config = dict(
    head_dim=64,
    intermediate_size=640,
    hidden_act='tanh_gelu',
    parallel_block=False,
    init='trunc',
    init_std_up=0.0238,
    learning_rate=0.00435,
    beta1=0.95,
    beta2=0.95,
    max_grad_norm=1.0,
    final_lr_fraction=0.05,
    batch_tokens=32768,
    doc_mask=True,
)
Each number is 50 + 15 x the weight over the matrix's rms, rounded and kept within 0 to 99. Layers, rows and columns count from 0.

# layer 5 attention query, 128x160, rms 0.0973, rows 0-49, columns 0-31
52 54 49 49 56 56 30 70 55 31 49 75 53 41 59 69 54 61 67 46 77 56 54 43 58 41 80 44 57 54 66 48
61 56 35 37 25 73 36 24 53 47 54 80 36 42 69 40 51 41 51 64 53 50 41 56 49 31 54 49 48 42 44 76
43 16 84 21 69 33 49 43 21 56 44 25 46 49 50 59 62 70 69 41 55 46 62 50 47 40 42 31 34 49 57 49
70 55 51 56 27 92 61 46 43 57 55 71 40 66 67 22 49 52 41 72 58 38 63 66 46 62 46 45 71 63 44 39
66 56 36 79 55 81 43 27 80 30 46 55 39 43 45 56 45 32 17 54 69 72 37 48 47 53 61 61 40 57 50 58
35 35 54 32 48 46 52 47 25 52 49 37 42 62 76 58 53 70 61 41 53 51 64 50 67 48 24 43 66 54 42 55
37 69 57 32 70 62 48 79 44 58 38 62 20 71 41 37 48 52 58 55 55 09 53 64 53 18 53 45 17 57 80 32
44 35 68 53 47 50 06 59 51 42 42 58 56 48 65 40 42 62 37 71 70 86 52 58 15 67 74 39 28 64 66 62
62 45 41 77 41 44 34 31 78 29 71 64 54 62 30 75 55 60 56 50 57 58 52 43 38 55 64 50 47 47 42 67
51 49 58 22 42 56 50 65 17 79 34 47 51 72 38 34 60 63 61 39 36 36 61 58 60 48 34 51 64 32 54 61
43 62 52 47 53 62 21 61 48 29 39 35 54 40 63 58 47 57 49 51 42 51 51 59 62 54 55 34 68 53 63 51
43 59 52 35 35 49 59 71 56 40 45 47 56 57 53 34 64 73 59 48 50 46 40 63 25 24 62 20 60 45 54 55
50 48 49 40 16 62 47 79 53 73 64 71 56 47 53 31 66 42 54 45 62 48 50 41 62 54 54 78 31 33 33 49
47 33 51 36 45 50 52 43 25 27 43 24 30 57 59 44 64 59 45 51 52 58 60 65 47 36 44 39 63 65 54 32
49 49 68 38 55 37 40 78 41 61 76 46 67 79 50 58 82 35 44 75 44 52 50 36 58 34 19 52 41 66 43 61
41 75 49 66 51 43 34 66 67 65 48 68 70 50 56 38 47 34 43 53 42 55 47 08 56 53 18 53 54 69 35 50
32 55 59 58 76 58 45 55 46 31 30 57 34 55 36 54 48 46 52 32 57 33 76 76 58 51 52 61 26 66 80 41
33 63 57 43 56 12 45 47 78 64 41 42 47 44 48 64 56 46 35 63 38 64 51 57 48 58 40 48 55 04 55 44
76 56 52 46 40 63 45 72 33 59 47 58 61 68 83 06 17 64 54 25 44 35 49 38 35 67 61 32 48 51 58 51
50 55 67 57 64 09 48 44 64 83 56 50 59 48 20 53 46 30 29 57 39 52 61 28 34 61 39 70 19 35 50 57
39 30 46 70 48 56 37 51 46 55 66 27 54 57 50 52 52 76 52 60 36 46 53 42 37 78 55 41 42 45 27 41
55 66 38 65 48 55 57 48 65 34 46 61 43 39 35 69 53 70 75 37 56 70 50 64 46 48 72 48 59 48 65 51
61 21 68 74 53 74 30 45 37 67 56 56 61 43 68 29 35 51 34 28 37 54 51 18 44 69 80 59 36 59 53 53
22 38 91 44 74 38 45 51 32 48 44 35 37 45 15 75 74 60 43 60 36 25 67 43 63 29 38 61 34 16 83 38
67 61 53 46 37 69 62 58 41 52 42 43 39 34 57 12 28 78 63 47 48 31 21 66 25 41 85 51 83 38 31 40
48 58 49 55 46 64 46 48 66 57 28 45 66 61 82 03 20 78 63 26 34 53 24 39 38 77 50 16 50 34 55 62
61 50 55 57 26 58 38 35 32 54 52 17 61 56 60 34 39 74 70 12 48 49 44 33 36 32 52 45 56 56 41 72
30 44 58 36 37 65 43 58 29 32 31 44 54 23 42 38 31 79 66 29 53 62 56 81 47 49 94 27 79 28 50 65
50 18 35 46 27 26 39 45 49 45 48 64 70 57 42 63 55 71 64 30 25 52 55 20 52 40 34 55 70 46 31 59
43 31 36 59 61 17 48 07 58 47 76 21 33 81 34 65 52 38 56 78 44 65 54 72 44 57 36 78 40 69 32 63
20 66 30 64 34 69 44 38 62 32 58 55 43 44 49 38 75 21 53 60 79 46 52 56 52 65 81 76 79 47 23 49
47 51 51 50 40 49 60 56 44 50 75 63 59 68 61 41 77 38 62 56 58 56 43 39 55 44 54 41 64 43 28 71
39 40 44 41 41 56 62 44 24 48 67 39 53 67 42 37 53 30 69 44 32 49 48 44 51 54 50 64 72 63 27 50
36 94 42 88 48 39 86 60 79 71 29 57 43 26 34 44 43 49 45 74 39 41 29 50 49 52 24 48 49 45 44 71
53 24 58 53 49 26 62 54 33 70 52 48 45 54 62 55 28 47 62 51 07 33 55 46 50 63 27 46 21 44 51 53
41 52 46 56 47 24 34 59 87 66 75 80 62 48 63 56 31 57 52 53 32 40 51 12 47 77 40 43 35 37 47 61
33 57 60 86 60 41 45 56 79 50 55 43 58 49 41 61 56 55 62 67 40 45 19 44 46 57 41 51 28 84 49 43
67 43 46 31 48 90 56 34 37 54 03 67 37 68 50 11 41 34 32 24 55 56 60 59 48 23 70 86 53 78 45 38
71 51 48 30 26 43 65 58 47 39 60 50 60 41 68 53 22 51 44 39 41 38 34 36 40 47 35 33 35 67 54 63
45 71 34 51 56 58 57 36 60 27 53 57 48 39 59 66 69 31 60 43 80 66 51 58 60 43 61 39 60 59 49 51
47 31 70 44 51 51 36 39 30 44 35 33 65 71 48 33 35 52 29 40 34 48 52 63 44 59 38 39 60 42 69 56
25 51 41 52 50 36 30 55 67 43 54 60 28 31 51 78 65 50 37 53 47 36 75 35 67 67 53 77 54 36 77 47
45 34 19 40 41 45 62 49 59 40 71 69 53 44 89 45 48 51 53 48 48 64 36 42 82 61 51 48 50 73 30 60
66 42 35 42 42 64 50 54 59 68 36 56 44 51 62 74 46 41 82 43 33 58 50 57 68 59 56 59 58 81 36 38
54 60 53 66 47 60 57 37 70 39 45 92 60 50 52 50 60 47 39 61 62 37 45 31 46 37 49 46 41 34 38 51
39 51 56 62 48 43 29 48 75 61 61 70 69 47 29 66 79 38 16 66 45 54 73 56 52 61 64 78 60 73 49 36
43 38 45 93 62 42 52 00 73 49 68 38 46 33 29 54 30 54 55 70 21 35 38 61 39 53 34 48 38 53 53 65
62 57 41 21 53 70 54 73 43 37 29 60 50 46 62 49 47 70 77 47 46 40 57 49 52 19 52 35 70 42 67 46
39 82 41 44 52 57 59 64 68 52 42 15 45 10 45 46 45 67 75 53 60 30 39 75 37 42 72 43 61 46 54 45
73 80 37 47 41 77 35 57 70 37 43 49 52 67 67 37 52 78 61 51 63 59 58 66 34 28 76 53 76 50 46 49
# layer 5 attention key, 128x160, rms 0.0894, rows 0-49, columns 0-31
37 44 62 53 34 43 46 58 31 54 40 54 47 66 49 57 45 59 36 58 54 42 46 54 35 37 43 65 58 72 52 26
39 36 45 51 39 42 39 54 32 59 32 45 44 47 65 58 39 53 82 61 40 32 30 73 26 35 66 75 58 52 46 18
65 49 56 44 52 37 47 52 59 42 47 41 41 51 43 34 55 47 53 44 48 57 53 38 67 65 61 41 54 38 52 74
32 71 47 58 41 48 57 55 34 42 62 56 70 61 32 78 29 46 53 60 42 47 40 66 40 59 47 68 28 53 41 05
64 30 36 73 59 41 78 48 52 59 49 54 21 73 66 38 47 48 48 47 59 33 57 50 10 26 41 47 44 51 52 53
57 51 48 49 47 43 46 30 46 41 43 58 52 58 49 59 63 52 42 44 53 65 39 47 68 59 36 42 47 46 62 77
35 77 51 57 34 65 45 21 72 44 38 52 43 37 25 60 59 59 58 43 35 54 58 43 37 93 59 63 59 50 39 43
28 84 40 70 43 50 77 50 46 73 48 44 23 92 35 36 33 45 46 53 59 17 57 46 37 50 56 78 62 60 66 28
35 44 51 34 59 46 57 84 25 65 52 52 49 66 46 40 31 32 60 56 43 31 62 76 28 46 46 49 44 58 51 33
46 68 62 49 36 56 37 53 52 30 68 60 43 16 55 68 57 37 65 51 22 58 58 55 65 89 81 38 29 54 44 46
51 45 35 49 49 27 60 63 49 49 53 63 38 66 65 40 74 44 50 52 77 46 30 31 32 32 80 19 48 30 37 52
20 39 36 64 44 55 49 58 35 41 38 45 38 56 10 62 39 52 50 37 18 29 46 48 38 58 72 69 31 61 57 00
67 72 74 60 53 82 32 33 79 42 22 46 71 35 39 45 39 55 54 57 47 42 64 52 45 37 49 57 50 60 46 50
71 52 46 56 39 50 56 44 52 47 52 36 35 48 37 43 54 60 57 37 51 75 48 36 64 67 64 62 55 34 56 75
62 40 36 48 36 57 50 34 64 53 44 64 51 36 83 40 47 53 46 51 58 61 69 29 73 51 56 44 62 38 58 99
37 55 30 34 35 55 63 33 50 64 50 88 45 30 55 63 55 47 61 59 62 48 66 39 66 49 28 38 33 52 22 41
54 54 62 53 53 32 41 23 83 46 48 37 73 50 63 37 61 52 63 57 75 80 43 38 52 54 47 34 77 49 53 99
71 39 44 42 50 51 62 42 55 38 67 59 50 54 73 28 66 37 37 58 61 39 40 51 52 44 49 27 65 52 41 75
26 63 58 75 52 80 47 50 42 59 40 34 55 51 24 68 39 49 67 61 41 50 48 74 48 57 64 73 54 63 44 00
77 67 61 36 60 60 60 40 65 54 57 70 48 34 84 41 51 50 51 66 51 70 63 62 68 47 32 33 69 54 47 97
65 56 44 25 54 55 47 61 51 38 54 42 42 38 47 32 52 40 52 39 45 61 53 52 59 51 54 43 41 39 51 75
33 47 61 52 51 36 56 63 40 54 51 34 53 64 47 49 56 52 38 54 53 38 49 60 32 43 59 54 56 66 48 34
57 71 60 48 67 36 62 37 41 52 43 33 51 52 46 37 40 43 49 55 99 68 49 35 50 19 41 59 54 39 68 51
80 44 60 33 53 40 35 51 63 32 65 57 41 43 75 54 63 48 35 68 51 79 31 44 62 58 54 26 54 68 38 99
44 51 55 51 46 52 58 58 29 46 52 33 59 61 32 57 40 37 50 53 36 43 35 73 25 46 71 68 58 57 51 00
32 35 53 54 47 48 41 47 24 51 59 34 40 57 39 47 54 55 69 67 53 44 37 84 48 68 70 28 54 76 31 00
34 57 54 60 73 57 55 71 46 77 49 12 56 55 02 52 40 51 55 50 58 41 45 65 53 51 76 61 50 51 50 00
45 54 59 58 53 47 51 71 32 55 43 49 45 57 31 43 50 44 51 42 49 26 41 69 42 50 67 60 41 51 44 00
66 27 42 32 57 39 57 48 69 56 66 39 63 43 43 38 51 51 55 39 48 45 54 53 65 48 78 42 36 38 58 79
67 49 43 41 63 40 61 38 62 51 59 42 46 42 70 38 52 44 49 53 47 63 64 40 64 52 40 41 54 38 48 96
40 68 62 43 49 61 63 56 44 76 58 58 63 38 39 39 40 52 54 59 53 39 73 33 12 39 60 57 36 45 45 39
26 40 48 57 60 51 48 57 25 47 49 61 43 56 48 74 17 70 27 29 44 47 57 44 36 32 44 61 42 61 75 36
57 48 44 46 57 45 53 53 61 41 49 58 55 34 37 42 38 49 36 29 50 51 50 24 51 50 60 38 30 32 52 70
16 57 49 44 43 44 47 31 48 58 45 58 63 49 33 89 60 46 60 57 32 56 52 52 56 61 47 48 48 49 41 41
68 46 53 43 54 48 31 35 57 51 44 60 60 42 49 56 49 51 52 45 62 80 51 37 68 46 37 33 61 39 53 98
58 64 39 69 43 81 50 45 59 62 21 60 50 42 40 58 20 43 65 68 24 33 62 72 57 35 41 58 76 81 20 39
69 73 49 06 46 50 59 43 66 57 57 49 44 36 39 46 53 46 39 49 52 61 66 33 56 88 57 41 47 35 40 94
45 61 49 87 59 57 68 36 59 33 65 23 64 49 51 49 38 42 49 53 49 19 42 52 46 48 59 73 54 47 50 04
27 46 58 78 40 68 35 65 53 56 34 43 56 61 26 75 35 66 53 33 30 44 36 60 79 66 54 87 45 49 56 09
29 34 55 58 50 32 48 46 35 69 50 40 67 52 53 44 49 79 45 50 65 36 39 53 28 24 42 55 72 56 58 40
67 51 34 55 53 42 60 51 65 49 73 53 33 42 62 45 51 51 52 55 49 56 45 35 72 54 58 38 36 47 44 63
51 46 62 39 30 50 30 32 72 46 56 50 70 63 85 39 63 65 42 55 78 62 38 43 52 37 43 20 68 59 42 99
64 35 37 87 45 59 61 08 54 51 00 14 59 49 01 84 15 42 50 45 76 71 37 32 39 47 35 71 71 42 57 44
67 68 61 60 52 47 53 30 75 41 47 42 65 42 24 36 50 53 51 61 57 29 49 77 56 49 59 55 65 43 47 44
45 41 50 42 42 49 47 55 48 63 51 66 40 46 51 57 40 55 62 48 44 39 62 59 36 46 60 52 58 70 53 10
47 79 33 54 48 42 63 51 67 43 44 62 37 40 74 49 34 47 45 72 30 47 65 28 75 51 37 69 43 48 56 97
89 46 56 20 68 33 63 52 52 60 76 32 60 58 69 39 56 28 62 53 45 68 48 59 54 48 64 31 54 46 37 98
50 21 59 44 46 40 51 66 50 57 50 43 46 53 28 44 48 38 41 40 54 37 35 56 22 40 70 47 36 29 56 04
43 58 51 65 36 56 65 51 30 46 41 32 61 51 33 65 42 45 38 59 34 42 32 56 41 70 40 79 60 52 39 18
29 44 41 60 53 57 54 58 21 60 48 37 55 51 50 48 46 34 52 60 55 32 44 63 21 42 62 61 54 51 55 00